{
  "num_hidden_layers": 13,
  "hidden_size": 640,
  "num_attention_heads": 10,
  "num_key_value_heads": 10,
  "head_dim": 64,
  "intermediate_size": 2560,
  "vocab_size": 21941,
  "hidden_act": "gelu",
  "norm": "layernorm",
  "norm_place": "pre",
  "norm_eps": 1e-06,
  "positions": "learned",
  "qk_norm": true,
  "attn_scale": 0.125,
  "bias": "none",
  "tie_word_embeddings": true,
  "parallel_block": false,
  "init": "normal",
  "init_std_qkv": 0.0139,
  "init_std_o": 0.0,
  "init_std_up": 0.0139,
  "init_std_down": 0.0,
  "optimizer": "soap_variant",
  "learning_rate": 0.00541,
  "beta1": 0.95,
  "beta2": 0.99,
  "weight_decay": 0.051,
  "lr_head": 0.00539,
  "warmup_steps": 78,
  "schedule": "wsd",
  "decay_fraction": 0.646,
  "decay_shape": "linear",
  "final_lr_fraction": 0.0,
  "batch_tokens": [131072, 262144, 393216],
  "max_seq_len": 1024,
  "doc_mask": true,
  "train_tokens": 623900000,
  "max_steps": 2667,
  "dataset": "wikipedia_en"
}
Each number is 128 + 24 x the weight over its row's rms, rounded and kept within 0 to 255. Layers, rows and columns count from 0. The size above them is the row's rms in percent of the matrix's.

# layer 10 attention output, 640x640, rms 0.159, rows 0-104, columns 576-639
size [101 102 102  94  94 105  98 101  99  95 101  99 101  95  99 105 100 104  94  91  96  87 103 104  93 105 100 106  99 141 100  97 101 107 104 107  98 106 107 105  90 104 103 100  98 100 101 102 104  96 106 101 108  94 102  99 104 102  99 109  95 112  98 100  99 102  95  96  97  97  99 100 148  94  93  96 105 101  98 104 100  92  98  98 100  95 104  93 101 100  98 102  96  93  99  97 104  93 105  99 104 100 100 102 100]
[[141  90 137 162 118 145 132 111  59 136  90 176  92 124 125 125 109 141 180 111 148 100 130 168 127 140 163 156 149 102 123 154  95  73 121 118 127 150 132 181 187 188  97 100 135 130 119 161 107 114 151 158  85 144 117 127 121 116 131 117 128 141 173 120]
 [ 78 145 134 108 101 103  86 112 104 130 117 109 170 139 115 116 141 172 155 142 142  99 182 125 168 144  92 114 136  89 132 148 125 138 139  86 128 104 150 100 144  94 123 158 137 169 147 100 111 103 135 123 117 125 125 132 128 110 173 120 144 125 167 130]
 [106 172  60 137 120 145 114 134 183 152 146 147 145 135 126 142  74  84 116 104 100 126 137 133 127  96 156 132 118 123 123 115 113 139 171 129 185  82 158 124 170 154 141 117 126 111 158  69 145 159 103  92 123 160 137 109 133 158 138 189 181 121 157 151]
 [104 145 114 165 145  67 159 115 121 140 113 154 154 129 153 112 131 134 156 141  61 114 124 162  86 114 129 115 109 165 137 168  98 110 105 101 143 162 134 155 144  92 105 117 131 136 121 137 156 148  96 122 128 103  95 160 132 135 107 125  90 115 166  78]
 [109 118 124 150 132 105 100 109 163 117 123 133 140  98 152 132 157 151  99 112 143 190 113  89 109 136 145 162 133 129 142 115 103 108 134 133 111 174 119  90 163 119 149 134 119  77 111  81 121 126 163 152 163 141 130 118 116 109 133 176 205 147 173 129]
 [162 133 108  94 150 143 137 131 140 152 166 131 164  93 124 158 112 140 105 156 129 134 162 122 157 141 137 163 153 113 115  66 136 103 164 119 107 149 122  60 139 148 152  95  90 143 134 180 132 129  99 137  84  99  62 124 104  92 148 207 192 112 134 121]
 [176 158 111 121 118 103 149 151  76  82 193 138 151 178 169 141  95 126 120 182 114 113 110 157 160 168 142 135 136  88 169 116 139 109 139 152 130 193 161 118 123 101 160 135 168 159 196 156 161 137 146  72 119 138 160 102  99 127 117 172 116 148 100 150]
 [183 124 111 122 129 146  81  99 130 143 176 122  75  96  99 151 146 112 125 124 102 129  85 122 107 143 172 147 115 148 109 106 108  97  93 107 112 131 150 137 143 173  72 174  86 197 132 121 130 128 109  83 123  98 188 134 138 101 127 167  96 141 137  73]
 [103 119 131 109 181 179  95 149 134 113 154  78 163 142 112 122  85 132 156 148 105 110 163 146 108 122  71 135 172 154 124 110 138 108  95 118 114 119  97 137 116 148  98 134 126 159 138 141 177 135 128 124 128 167  99 152 125 106 162 149 131 155 123 116]
 [138 117 152  79 166  96 135 156 125 170 134 165 145 116 142  99 135  82 108 110  83 137 131 131 113 132 128 158 130 133 151 119 120 127 125 130 106 146 117 152 111 151 124 131 131 125  97 112 157 115 107 145 129 206  92 147 161 106 136 137 136 143 164 118]
 [ 99 124 151  73 124 104 133 152  97 126 119 169 114 117 197 121 118 129  81 117 125 149 120 181 166  91 100  95 107 155 162  92 115 108 124 152 205 147 112 137 132 123 182  56 132 149 128 161 107 139 106 106  72 137 142 132 154 129 112 185  96 125 110  97]
 [172 106 114  96 122 157  94 119 112  79 137 117 142 123 147 126 128 147 125 131 165 128 160 132 188 160 138 119 137 115  83 145 162 124 112  77  70 117  93 124 101 102 134 155 104 142 123 110 127 127 123 133 110 115 123  77 138 116 123 129  98 110 144 109]
 [163 133 102  97 139 120 169 141 142 144  97  95  83  97 176 120 134 141 114 110 128 137 132 124  81 132  97 149 149 120  97 115 142 168  62 110 139 116 127 131 117 142 106  91 124 123 118 160 127 155 127 156 113 174 118 106 120 127 106 124  91 126 107 153]
 [116 123 162 178  69 160 142 107 135 119 171 131 178 124 140 174 147  88  99 105  87  94 107 122 111 145 141 148 150  82 115 159  96 131 119 116 162 128 125 158 116 162 113  97 140 109 123 140 126 134  93 160 126 112 118 116 153 110 112  85 147  94 133 134]
 [ 75 123 140 145 122 136 146 111 110  78 125 105 107 116  92 163  96 133 125  84 179  77 130 131 109 133 135 137 121  98 103 113 104  89 115 141 153 136 132 126 172 132  95  82  99 134 105  83 112 106 157 126 120 102  82 145  98 160 142  87 149 124 169 110]
 [139 146 123 152 154 135 114 134 144 169 120 131 122 117  68 145 125 134 133 124  99  96 126 122 131 108 141 158 127 106 131 150 148 138  99 151 129 180 120 116 171 166 105  97  90  81 115 133 134 116 130 142  78 162 122 136 128 156  67 144 112 110 154 160]
 [157 128 168 150 118 126 150 103 146 119 129 128 134 105 169  90 123  31 137  95 102  81 109 140  95 121 126 131 121 147 145 124  67 128 138 137 185 163  86 109 109 122 133 146 137 137 139 145 120  82 189 126 162 171 111 124 137  87 164 153 104 135 140  94]
 [ 79  87 133 152 137  92 115 158 147 107 126  99 126  88 125  87 118 113  74 169 150 122 127 140 161 126 152 131 125 131  93 105 116 124 134  96 154  95 159 171 135 121  98 175 155 165 166 147 147 140 118 138 134 156 103 115 144 115 118  49 128 118 163 153]
 [109 122 101  80 115 138  89 193 112 113 157 128 126  72 120  79 110 150 144  95 120 115 125  79 107 153  99 151 110  67 137 121  63 113 145 108 126 179 137 157  78 118 147 144 233 133 141  94 123 155  98 102 175 175 145 148 162  99 134 117 133 124 127 138]
 [131 133 143 120 153 147 137 125 120 222 146  98 172 116 123 102 104 178 138 119  88 158 163 148 158  82 202 106 142 143 171 132 139 140 129 103 145 137 193  85 131 167 132 117 127 101 112  83 116 138 185 124 167 143 173  95 152 133 135 136  82 125 114 159]
 [111 125 114 125 131 147 127 112 144 162 134 135 125 129 129 129 117  75 109  90  98 129 126 136 136 151 127  87  63 109 126 103 148 153 120  97 105 121 115 185 144 161 152 116 101 149 120 124 151 125 162 139 125 107 118 137 171  65 128 176 148 162 155  96]
 [100 144 101 121 145 121 137 140 161 123 159 133 139 138 117 137 113 113 133 144 180 147 183 147 139 152 167 104 156 120 172 108 121 180 119  90  90 146 124 149 155 130 132 124 149 126 134 166 143 167 144 102 199 182 103  85 113 149 139 134 159 127 107 128]
 [ 82 109 145 149 139  99 168 162 138 120 112 126 125  80 118 171 117  71 119 128 106 141 112 171 119  92 146 119 161 105 158 123 111 142 125 109 144  92 126 107 141 119 172 139 109 143  68 143 107 133 172 110 101 150 128 121 173 135  88 161 126 164 142  95]
 [145 104 142 120 135 159 136  92 119 134 148 125 116 132 107 134 145  80 121 135 107 151 169 140  91 183 151 139 172  84 123 155 142  71 178 136 159  83 169 146 186 135 124  93 108 185  79 140  98 162 178 117  94 169 107 117  57  74 178 143 161 143 160 112]
 [110 142 150 165 131  97 118 105  63 122 143 147 130 126 141  77 186 126  99 126 152 125 117 166 154 133 133 107 171 145 136 145 106 105  89 153 168 128 133 131 123 155 105 105 153 109 155  99 161 106 146  99 115 121 130 183 123 163 126 148 144 119 201 131]
 [143 145 130 125 145 133 134 107 192 145 165 198 122 130 114 111 127 128 124 123 197 104 107 157 113  98 146 121 103  86 109 102 129 100 175 126 151 116 123  90  99 127  76 168 108 110 144 148 135 161 112  91 118  93 133 148 145 109 136 134 108 136  72 102]
 [101 116 113  90 113 100 131 162 150 134 175 121 102 104 149  96 159 159  88 152 134 176 151 141 151  97 134 115 159 152 105 116  95  91  85 158 120 116 122 139 152 121 164 150 167 188 122 119 180  98 141 134  99  91  98 126 184 113 182 104  98 130  97  87]
 [128  72 168 111 155 109  79 115 133 138 114 147 119 114 183 121 151  73 150 121 138 149 101  95  81 138 103 115 135 123 135 125 162 126 139  91 123 140 143 138 154 119 136  75 160 200 159 167 156 123 171 108 130  71 141 156 168 219  95 109 115 132 111  94]
 [108 130 124 135  86 110 160  98 116 142 104 117 108 154 132 134 147 138 142 175  83  82 129 148 150 142  92 129 141 138 129 140 158 125 138 147 124 119  79 108 119 118 145 101 124 147 109 141 158 159 127 157 179 142  97 106  99 119 122 145 144 185 125 144]
 [140 157 141 178 179 172 119 129  34 140 148 148 115 106 161 114 118 118 154 116  95 137 189  93  92  73 134 145 116  89 164 148  88 234 141 164 153  49  62 118 133 208 160  92  86 204 127 115 137 122 106 138 139 153 109 161 164 120 127  95  99  65 146 161]
 [148 164 160 141 110 121 124 127 145 132  82 110 143 142 133 131 146 139 110 113 166 119 156  80 145 123 132  93 130 160 121  66 115 149 159 118  83 100 155 106 137 100 133 164 156 118  73 160 102 134 110 108 126 137 144 109 136 141 166  95 134 136 124  99]
 [114 195 112 132  97 120 119 134  87 149 108 131 144  90 121 126 101 151 119  82 121 109 105 145 128  83 133 136 120 171  88 146 123 133 149 151 146 139  85 124 111 115 117 145  97  98  82 121 106  88 136 155 135 137 137 109  99  97 149 146 147 127 104 143]
 [158 162 132 116 114 126 140  93 152 116 104 145 161 110 132 109 112 112 152 149 122 110 115 108 141 125 105 129  85 109 120  87 107 169 150 129 177 174 138 166 121  83 127 160 125 120 118 119 109 120 166 156 173  78 123 103 121 103 137 126 140 113 139 112]
 [116 111 117  93 149 120 150 113 116 144 150 126 120 134 160 104 103  56 139 144 124 134 122  87  85 123 107 105 102 160 127 149 122 141  94 136 115 119 173 119 124  90 194 110 130 126 128 130 124  82  92 137  88 189  97 124 155 177 167  98  88 122 117 138]
 [107 107 144 124 123 140 112 149 167 108 156 125 162 125  88 167 126 139  98 121 100 107 111 135 148 122  67 119 130 145 139 120 107 156 115 120  85 149 160  85 164 120 126 123 139 118  61 157 172 120  80 132 119 144  71  97 163 137 102 168 155 119 103  92]
 [183 102 105 131 154 158 153  93 128  69  91 133 116 128 124 120 102 148 144 150 135 141 184 115 112 141 106 192 140 154 107 188 118  87  72 178 105 147 157 181  93 144 109 166 132 157 151 147  82 136 133 156 113 142 127 134  89 115 121  98 137 175  79 138]
 [146 156 116 183 153 117 147 117 101 165  97 132 140 159 139 118 162  91 117 110 119 140 100 143 105 159 137 100 148 122 124 133 110  87 205  68 178 151 167 150 177  95 165 155 164 114  98 153  82 135 102 124  97 179 166 156 138 120 114  91 157 143 112 133]
 [ 75 137  80 142  85 163 163 166 159 125 147 127 125 168 128 139 157 134 109 134 116 104 132 152 129 138 132 150  91  85 138 114 146 194 118 104 105 113 139  98 151 121 152 133 154 108 134 161 133 169 177 128 157 132 159  79 139 145 119 144 142 108 162 144]
 [203 163 146 120 103 150 123 137 158 134 103 139 132 195 131 149 106 128 168 102 142 110 176 123 107 106  95 139 125 105 115 122 132 163 131  99 109 140 125 106 136 145 105 134 101 134 125 147 148 127 163 133 171 126 106  95 130 124 133 128 103  93  90 182]
 [159 130 128 118 153 131 128 163  76  97 117 115 125 142 113 141 117  94 124 139 136 132 116 125 122  93 100 157 124 144 156 169 119 104 139 130  89 132  93  96 135 100 138 131  83  90 130  95 107 141 131  86 130 132 138 102 121 127  88 157 115  96  90  92]
 [137 152 160 147 191 177 122 128 147 105  71 115 130 150 118 103  96 165 157 106  98 123 117 167 163 129 136 135 114  80  82 127  91 139 148 124 157 157 155 157  79 173 128 125 127 154  78 117 125 111  91 120  92  74 129 135  98 105 130  90 126 155  96 131]
 [123 108 141  97 109 122 140 157 164 115  88 138 177 125 166 108 105 140 114 140 156 151 186  95 105 141 159 151 161 148 167 126 130 146 115 164 110 125 124 144 101 147 137 135 151 135 143 103 101 144 149 182 123 121 157 110 125  82  82 167 147  85  84  95]
 [103 138 131  77 119 143 124 159  92 177 106 105 172 133 137 125 131 168 155 128 158 158 183  60 100  92  83 104 149 117  75 126 201 179 113 132 130 141 110 141 125 127  81 155 177  92 102 135 155 102 126  94 116 138 143 164 161 142 115 141 134 114 129 113]
 [117 125 126 125 121 173  91  92  99 148 123  93 133 105 153 118 108 139 140  91 136 120 119 136 162 129 152 127 167  90 186 134 155 147 162 146 115  55 125 134 175  97 112 156 161 113  90 114 109  88 133 155 138  41 164 167 143 140  77 120 119 110 114 141]
 [168 215 114 166 113  86 130 103 136 140 128 152 104 128 132 157 131 122 147 124  89 118 107 116  89 118 138 129 148 103 108  84 159 118  98 154 128 184 122 128 123 137 148 111 141 109 126 133 109 115 129  88  77  92 153  47 120  56  98 130 133 142 153 148]
 [103  77 154 118  78 134 162 152 131 138 131 127 149 141 122 121 118 163 141 110 126 157 123 127 153 171  86 122 128 143 115 149  89 174 102 106 136 113 125 143 118 182 130 180  95 150 126 130 124 122 122 166 128 175 159 133 142 104 135 133 116 153 131 111]
 [ 66 131 164 130 152 164 121 110 117 156 156 121 121 154 200 125 116 174  87 141 143 153 124 154 114  92 124 184 127  81 133 124 116  73 102 162 108 156  94 130  78 154 180 143 141 124 103 171 136  88 117 196 119 177 126 157 184  93  88  60 170  67 108 111]
 [105 168 112 121 124 129 122 112 148 192 144 149  86 115 181 113 168 138  84 138 138 105 125 133 101 118 170 109  97 115 112 144 162 156 106  90 107 149 139 177 138 130 117 116  96 142  81 127  94 151  82 130 134 138 155 137 114 100 149 123 127 101  91 109]
 [136  89 124 144 122 104 112  98 143  98 104 149 133  99  53 137 140 109 149 121  96 104  68 149 184 146 144 127 123 121 136 126 116 121 113 143 125 126 103 150 147 100 114 137 130 139 116  90 105 106 104 114 110 121 119 143 203 193 166 128 142 183 137 171]
 [135 116 131 152 132 150 149 107 118 149 125 105  92 110  89 112 152 140 174 153 194 142 157  90 108 109 139  92 125 114 160 125  91 144 135 129 102 133 114 167 111 131 141 107 128  93  60 139  48 146 139 148 135  84 140 163 138 161  91 132 136  71  91 157]
 [ 79 136 144  98 140 156 111 206 136 164 143 139 108 177 172 168 128 169 130 121 170 143  93 112 127 138 104 111 136  96 153  77 137 154 160 132 150 151  97 170 139 127 149 177 133 137 114 149 124 143 142  99 118 129  91 116 146 123 139 115  92 118 156  52]
 [130 165 132 111 124 139 163 109 165 127 122 146 138 187 115 107  91 134 105  81 139  98 165  90 153 145 159 150 181 190 129 110 128 115 150 154 159 154 148 123 133 164 155 129 131  78 148 131 118  88 134 128 100  92 164 152 118 108 101 149 127 114 152 129]
 [ 84 166 125  82 131 148 144 157  84 113 166  64 145  98  96 124  99 102  98 116  96  89 137 168 149 198 129 146 125 114 131  76 121  95 147 156 126 180 111 139 154 114 121 200 155 115 115 140  85  70 123 113  86  98 125 124 120 160 104 113 122 112 119 168]
 [121 141 101 116 110 153  78 148 109  96 142 189 212 156 167 108 117 121  88 133 167 129 117  94  50 159 136 130 124 139 134  67 163 123 104 115  59 146 132 108 119  92 123 156 101 149 171 156  85 155  97 168 170 198 109 139 157 135 147  97 145 132 146 107]
 [143 112 106 174 141 111  74 134  94 114 148 131 151 133 109 129 142 107 130 120 113 160  93 116 108  84 116 110  85 122 134 125  86  97 108 156 123 142 148 126 124 142 147 137 135 131 187  96 150 160 107  98 147  76 158  97 124 129 145 116 110 143 152  78]
 [156 110 155 143  94 132 134 134 140 193 186 145 126 129 173 128 127 148 131 148 151 133 127 138 148 106  98 103  77 100 148 108 133 112 164 138 135 146 104 125 165 142  89 154 131 115 109 150 173 133 148 131  61 117 115 115 117 129 134 119 113 134 107 109]
 [114 167 145 151 114 114 104 166 147 163 124 129 115 151 114 139 147 125 124  98 105 117 171 176 126  89  86  57 104 147 129 133 112 149  99 126 140 159 140 164 125 149 132 127 110 123 149 173 166 127 131 152 149 137  99 124  96 106 113 150  95 118 132 137]
 [140 147  97 118 138 142 120  86  84 133 163  65 146 128  95 117 163  79 119 129 142  68  98 113 135 124 125 114 179 132 105 122 131 110 168 161 146 126 157 119 181 116 143 134 160  99 114 157 124 117 156 125 181 131 118 100 124 129 104  91 136 148 128 159]
 [ 93 148 126 127 142 107 165 103 121  60 153 107 148 162 125 148  75 125 160  93 115 109 111 112 111 147 107 152 127 107 162 108 150  94 169  81  97 127 106 123 112 150  77 114 132 120 104 159 107 100 208 125 125 148 142 128 159 121 152 124 145 130 113 138]
 [116  65 156 137 124 113 182 128 156 136 103 108 164 133  96 143 112 164 155 141  99 157 110 111 115  73 120 132  84 102 190 114  83 108 120 138 104 126 113 125 142 109 110 152 161 151 154 110 114  94 112 104 150  69 120 140 107 141 124 117  82  91 140 155]
 [137  86 100  75 109 116 115 155 137 137 134 134 107 142 128 165 115 131 134 100 108  96 118  86 170 141 102 145 133 111 113 113 134 158 101  59 115 149  88 119 106 109 164 118 159 107 112 110 108  96 149  89 169 148  94 107 140 154 143 137 116 121 145  97]
 [151 123 146 183  79 102 146 153 147 106  95 116 157 150 106 145 174 190 101 136 166 107 117 172 164  97 101  85 158 163 114 160 125 120 162 137  86  84  81  99 143 133 144 113 171 120 164 126 106 147 154 109 130 121 125 144 152 123 168 118 140 130 173 117]
 [115 154 166  82 165 144 157 137 121 106 128  97 115 133 146 120 122 127 168  68 128  92 118 169 187 184 119 102 139 109 145 118  79 121 113 181 158 118 150 175 128 154 157 108 120 123 100 129 135 112 127  79 121 179  77 140 133 213 119 176 131 121 105 127]
 [149 136 183 211 127 121  64 148 103 139 108 109  78 104 103 142 101 164 124 149 111 128 120 121 163 100 129 143 176 127  84 135 127 136 159 156 118 130 111 162 127 122 118 156 196 151  83 124 169 123  81 129 148  99  90 146 135 131 129 117 116 137 107 119]
 [150  79 157 120 148 151 138 141 133 136 134 122 112 113 123  75 108  99  99 125 134 159 150 157 126 143 137 117  98 109 130 175 121 139  95 181 119 120 151 117 133 131 133  83 114  95 156 216 144 144 117  64 108 144  93 131 114 127  98 138 143 132 100 144]
 [ 96  84  99 188 122 151 129 136 134 110 162 129  79 154 147 119 110 163 135 130 119 120  87  92  88 125 158 125 112 133 119 127 152 117 103 145 140 132  98 138 111 143 126 128  78 117 150 116 130 155 122 122 104 160 138 120 104 148 135 131 112 153 107 159]
 [136 130 180 177 149 151 135 149 139 110 111 119 101  95 102 111  97 130 149 156  92 133 131 130 169 118 128  96 142 115 120 170 148 149 137 171 105 172 153 142 148 127 127  86  73 121 113 152 152 138 101 168 148 105  97 130 136 176 120 127 144 157  95 121]
 [129 138 113 152 130 121 106 111 108 106 162 104  94 109 106 145 124 179 105 113 136 143 145 121 108 126 128 130 135 122 139 100  47 145 120  96  25 173 132 155  95 120  99  85 115 148 145 161 126 134 150 121  92 128 133 130 191  87 141 135  83 126 130 109]
 [134 134 137 137 146 122 133 154 147 107 185 137 153 153 146 120 129 130 123 196  91 137 115 146  76  58  90 175 135 125  98 131 138 108 136 108 146 173 111 132 102 140 112 143 164 171 166 111  54 122 196 127 158 105  91 139 137 126 187 109 125  99 112 142]
 [127  88 146 158  90 121 122 162 106 137 172 136 114 144 131 119 133 127 160 166  86 115  99 122 124 118 178  85 148 118 118 132 119 107  96 174 131 144 126 139  86 106 141 123 118 130 114 172 146  94 124 150 106 123 111 100 192  77 156 163 152 128 132 145]
 [109 127 168 133 121 172  77 118 132 107 189 126 149 153  99 172 149 146 116 133 152 127 143 135 111 153 154  88 160  73 170 142 111 139 161 159 128 109 169 158 111 140 178 143 131 131 128  64 119 100  99 162 123  86 132 145 131  75 111 166 100 139 123 135]
 [ 74 128 175 156 118 143 120 109 135  96 134 112 150 136 109 106 103 111 131 129  73 107 138 159 148 150 172 116 149 123 126 138  99 173  92 141 131 116 131 177 150 181 121 174 123  61 127 223 142 157 125 117 115 108 150 101 148 134 105 141 126  86 124  74]
 [135 163 151 105 141 118 131 120  87 119 122 117 140 156 133 147 101 147 137 155 119 115 180 152 182 103 144 131  52 132 138 138 110 145 163 121 106 117 137 121 140 112 162 128  95 145 101 124  94 142 142  39 143 100 139  78 148  88  90  89 122 144 137 152]
 [167 129 149 166  62 166 174 146 113 113 174 135 108 173 116 136 120 155 141 117 106 159 122 166 106 139 119 128 102 169  58 142  93 141 112 113 145 143 141  77 143 160 115 122 130  94 129 121 107 166 130 165  92 138 162 153 137 121 183 144 122 166 143 123]
 [132 122  65 150 101  64 142 116 139 116 148  90  39 130 152 107  61 156 112 130 137  98  85  96 120 122  84 160 162 132 167  96 120 109 140 150 101  80 111 123 101 136 154 118 156 173 101 155 159 126 114 116 120 134 147 150 203 104 115  78  90 116 100 127]
 [ 62 112 110 156 139 117  95 122 139  95  75 118 128  80 122  81 130 136 100 152  83 161 141  95 169 131  95 149 120 135 167 164 151 162 124 129 122  90 171 119 104 133 141 139 177  85 147  80 139 156  88 136  93 132 128 103 110 130 135 121 137  80 130 106]
 [166 141 147 140 155 185 166 115 185 156 144 113 102 147 142 112 122 166 139 157 131 153 113 166  91 154 121 110 138 100 120 133 102 150 177 138  86 100 151 143 108 108 133 110 196 108 189 164 169 119  80 129 159 116 176 126 109 120 100 170  59 138 142 128]
 [133 110 156 121 106 132 115 127 149 120 147 161 140 163 165 146 132  98  91  90 160 117 136 110 129 100 114 107 132 136 145  78 134  97 134  52 153 125 106 138 129 170 106 140 106 150 160 108  90 116 193 101 158  71 164 112 162 124 130  71 123 103 134  92]
 [147 117 118 148 115 135 123 124 181 111 134 173  84 107 139  78 154  85 132 105 130 104 159 149 141 129 128 147  53 110 122 155 143  69 144 157  61 162 111 156 107 160 150 111 125  93 169 143 151 140  93 138 141 134 113 137 148 166 133 109 105 125 158 159]
 [113 120  55  97 136 130 100 167 122 155 146 152 156 184  76 116 138 161 157 132 128 124 128 144 184 147  81  86 111  87  81 126 127 125 145 122 120 143 173 124 134 118 133 107 156  94 136 107 163 132 113 178 141 113 133 128  99  79 149 115  72 135  72 114]
 [115 129 112 155 141 133 151 131 111 166 172 126  94 132  96 140  80 122  90 104 116 213 138 136 154 120 178 149 129 167 123 173 175 172 147 122 119 157 149 102 164 112 113 186 155 119 123 123 118 122 119 146  94 139 113 148 160 148 157  99 146 157 152 138]
 [132 143 135 124 158 103 169  95 130 121 170 163 123  98  99 147 137 123  89 106 143 151 105  95 128 167 154 123  78 133 129 120 124 154  90 104 140 129 166 100 113  96 153 126 143 159 169 129 122 138 144 109 120 130 141  97 149 108 157  72 101 102  63 172]
 [145  60  98 178 123 127 136  85 141 152  57 109 134 174 117 141 125 152 104 124 132 158 177 112 148 114 157 135 143 124 101 130 133 114 110 110 138  77 159 143 147 138 151 132 172 109 107 121 101 125 184 103 142 143 141  83 107 168 183 106 132 149  88 129]
 [107  88 127 127 143 163  83 137 136 162 155  83 128 135 139  98 123 162 125 147 133 108  90 127 167 125 114  74  81 163 151 145 149 128 125  92  93 139 122 146 145 125 162 128 143  81 131 141 155  76 135 122  89 102 101 117 111 123 145 109 103 167 123 146]
 [155 140 172 160  96 139 163 161 136 123  96 146 181 129 122  83 131 103 103  55  80 129 149 104 151 164 162 158 124 142 134 151 120 132 137 174 108 142  95 146 155 113 169 108 119 127 148 151 154 140 117 143 135 135  91  65 125  98 112 145 115 117 140 112]
 [158 114 123  86 102 139 111 158 146 100 105 130 126 136 128 152 156 163 117  43  77 173 117  95 128 121 143 117 102 125 145 141 123 126 105  96 126  99 162 130 116  88 144  86 150 157 147  76 126 155 134 157 105  95 114 112 115 118 123 132 104 138 125 133]
 [112 118 113 151 106 118 165  99  72 113 127 121 135 164 103  77 159 123 109 127  78 113 144 116  96  96 152 140 131 134 133 138 119  89 140 149 168 135  84 166 157 136  95 120  87 126 116 133 170 129 105 135 107 129 190 113  85 119 111 130 171  82 133 130]
 [136 111 114 111 119 128 163  99 126 130 159 125 153 121 151 151 142 136  87 134 127 162 124 133 143 118 144 175 181  96 145 138  78  86 176 124 150 139 113  90 123  96 143 162 153 124  98 135 148 194 126 120 133  95 137 151  82 162 139 120 175 170 136 166]
 [159 129 123 157 128 139 152 147 134 118 218 131 136 102 165 122  88 142 123 123 112 114 117 122 157 136 169 111 119 164  98 126 114 115 165  97 155 138 108 137 127 136 143 130 136 120 138 141 103 143 127 134 195  99 123 156 122 115 109 172 110 130 122 138]
 [ 74 134 125 120  83 179 115 162 128 180  74 139 151 136 138 113  81  93 129  98 150 120 116 179 168 106 165 115 163 152 119 126 115 117 152 129 115 109 129 120 126 140  71 135 105 124 117 135 105 211 139 169 136 132 131 116  89 153 140 132 112 122  85 172]
 [135 119 161 166 147 133 148  96  96 147 125 125 124 166 141 122  89 107 168  55 123 103 149 116 128 116 115  89 119 102 136  86 130 121 139 103 134 107 116 180 168 146 169 161 153 120 155 166 146 152 161 150 160 136  79 125 109 112 112 132 148 188 118 111]
 [103 169 138 150 110 123 126 125 103 150 166 154 160 114 101 131 186 161 129 132 130  85 145 153 101 150 156 172 171 111 127  98 122 109 148 157 122 156 119 106 109 115 125 108 124 140  92 168  89 107 117 103 120 109 112 107 136 123 162 115 131 128  67 135]
 [169 111 101  90 157 116 101 109 127 146 171  68  99 161 104 140 156 136 127 130 117 118 109 125 165  87 148 117 153 106 120 122 175  84 122 153 159 119 134 156  92 127 185 170 105 119 121 135 148 157  91 135  88 141  98  54 160  84 139 183 137 129 128 139]
 [117 115  95 134 135 164 120 109 174  84 154 118 142  98 120  97 158 118 170 131 161 152 126  93 112 111 156 106 103 162  72  93 139 123 146 145 135 124 128 131 174 134 103 161 166 134 164 164 129  89 132 150 173 104 125 127 140 130 155 125  95 143 161 167]
 [134 129 150 133 151 124 143 127  88 150  95 100 185 127 137 172 134 172 126 121 139 111 131 149 182 201 136 140 133 131 149 126 129 121 148 131 137 102 109  97 133 101  86 116 111 137 150 143 145 180 103 114 170 155 119 132 155  46 143 128 182 139 160 113]
 [116  72 101  97 111 168 152 168 185  96 104 138 123 118 113  95 102 130 159 112 108 160  52 115  88 112 142 132 146 107  96 112  84 133 164 138 177 174 129  97 136 137 203 120 144 119 134 189 116 141 101 136 152 123 113 151 128 136 151 102 112 151 132 142]
 [158 119 144 122 102 129  92 106  68  74 123 134 136 147 154  99 149 117 130 132 159 124 167 145 129 131 122  88 197 107 173  96 145 140 118 101 142 115  93 133 124 115  86  87 161 144  79  99 128 153  99 138 130 108 157 174 123 118 123 110 108 118 161 152]
 [119 109 125 116 112 160 129 196 135  98  81 117  74  95 125 149 111 131 133 105 144 120 115  37 111 166 170 117 145 134 144 163 116 152 125  80 116 119 156 157 116 172 123 105 155 105 128 149 137 148 130 148 121  93 109 106 151 113 149 118 135 180 136 167]
 [112 122 166  67 119 158 126 193 113 115 128 101 151 158  50 109 109 151 128  73 112 139 115 106 118 151 150 151 113 122 148 150 149 133 104 142  95 129 118 101 114 169 156 147 106 124 152 106 116  82 115 113 153 176  99 123 152 128 156 153  98 110 136 154]
 [ 99 117 103 126  84 138 139 139 111 188 165 125  77 146 132 139  92  69 117 147  98  75 126 133 120 143 135 111  79 116 123 144 168 141 128 122  89 106 116 166 121 171 116 155 135 118 160 130 133 157  83 101 130 130 113 157 131 160 154 133 105 163 122  60]
 [ 94 118 157 140 111 116  84 122  80  94 111 138 168 146 154 109 111 144 116 144  86 164 115  95 132  99 128 128 133 156 128 121 113 139  86 127 104 115 135  94 118 127 121 124  70 111 123 100  89 149 141 131 147 119 113 100 152 167 147 156 156 143 153 115]
 [102 124 138 109 145  70 147 150  91 135 115 141 134 154 142 131 140 100 135 157 122 122 164 124 109 131 129 139 126 117 136 150 103 121 134 196 121 156 132 151 121 129 182 158 162 114 107 145 144 115 133 160 130 112 157 130 139 163 195  97 143 151 118 184]
 [116 106  95 148 153 154 143  97 112 137 113 120 134 141 130 182  75 158 155 134  95 112 170 116 163 126 151 135 136 151 104 115 110  76 109 108 142 118 118 105 139 130 159  94 117 120 135 155  97 132 111 126 134 115 165 157 137 137 126 145 151  93 147 157]
 [ 92 143 123 138  80 110 143  86 131 195  85 118 158 107 151  96 156 114 108  76  95 172 103 126 138 100 135 138 159 148 149 168 127 137 110  88 141 164 136 121  71 128 112 192 105 123  69 133 133  81 123 151  94 137 105 174  85 104 105 174 106 121 145 112]
 [179  78 178 116 168 145 122 150  99 126  94 129 158 178 100 120 126 116 130 179 161 114 113 122 151 100 150 128 135 128 125 149 123 115 139 112 161 162 162 136 175 127 138 121 101 154 144 146 126 105  94 123 167 154  92 127 161 128 136 102 134 169 164 136]]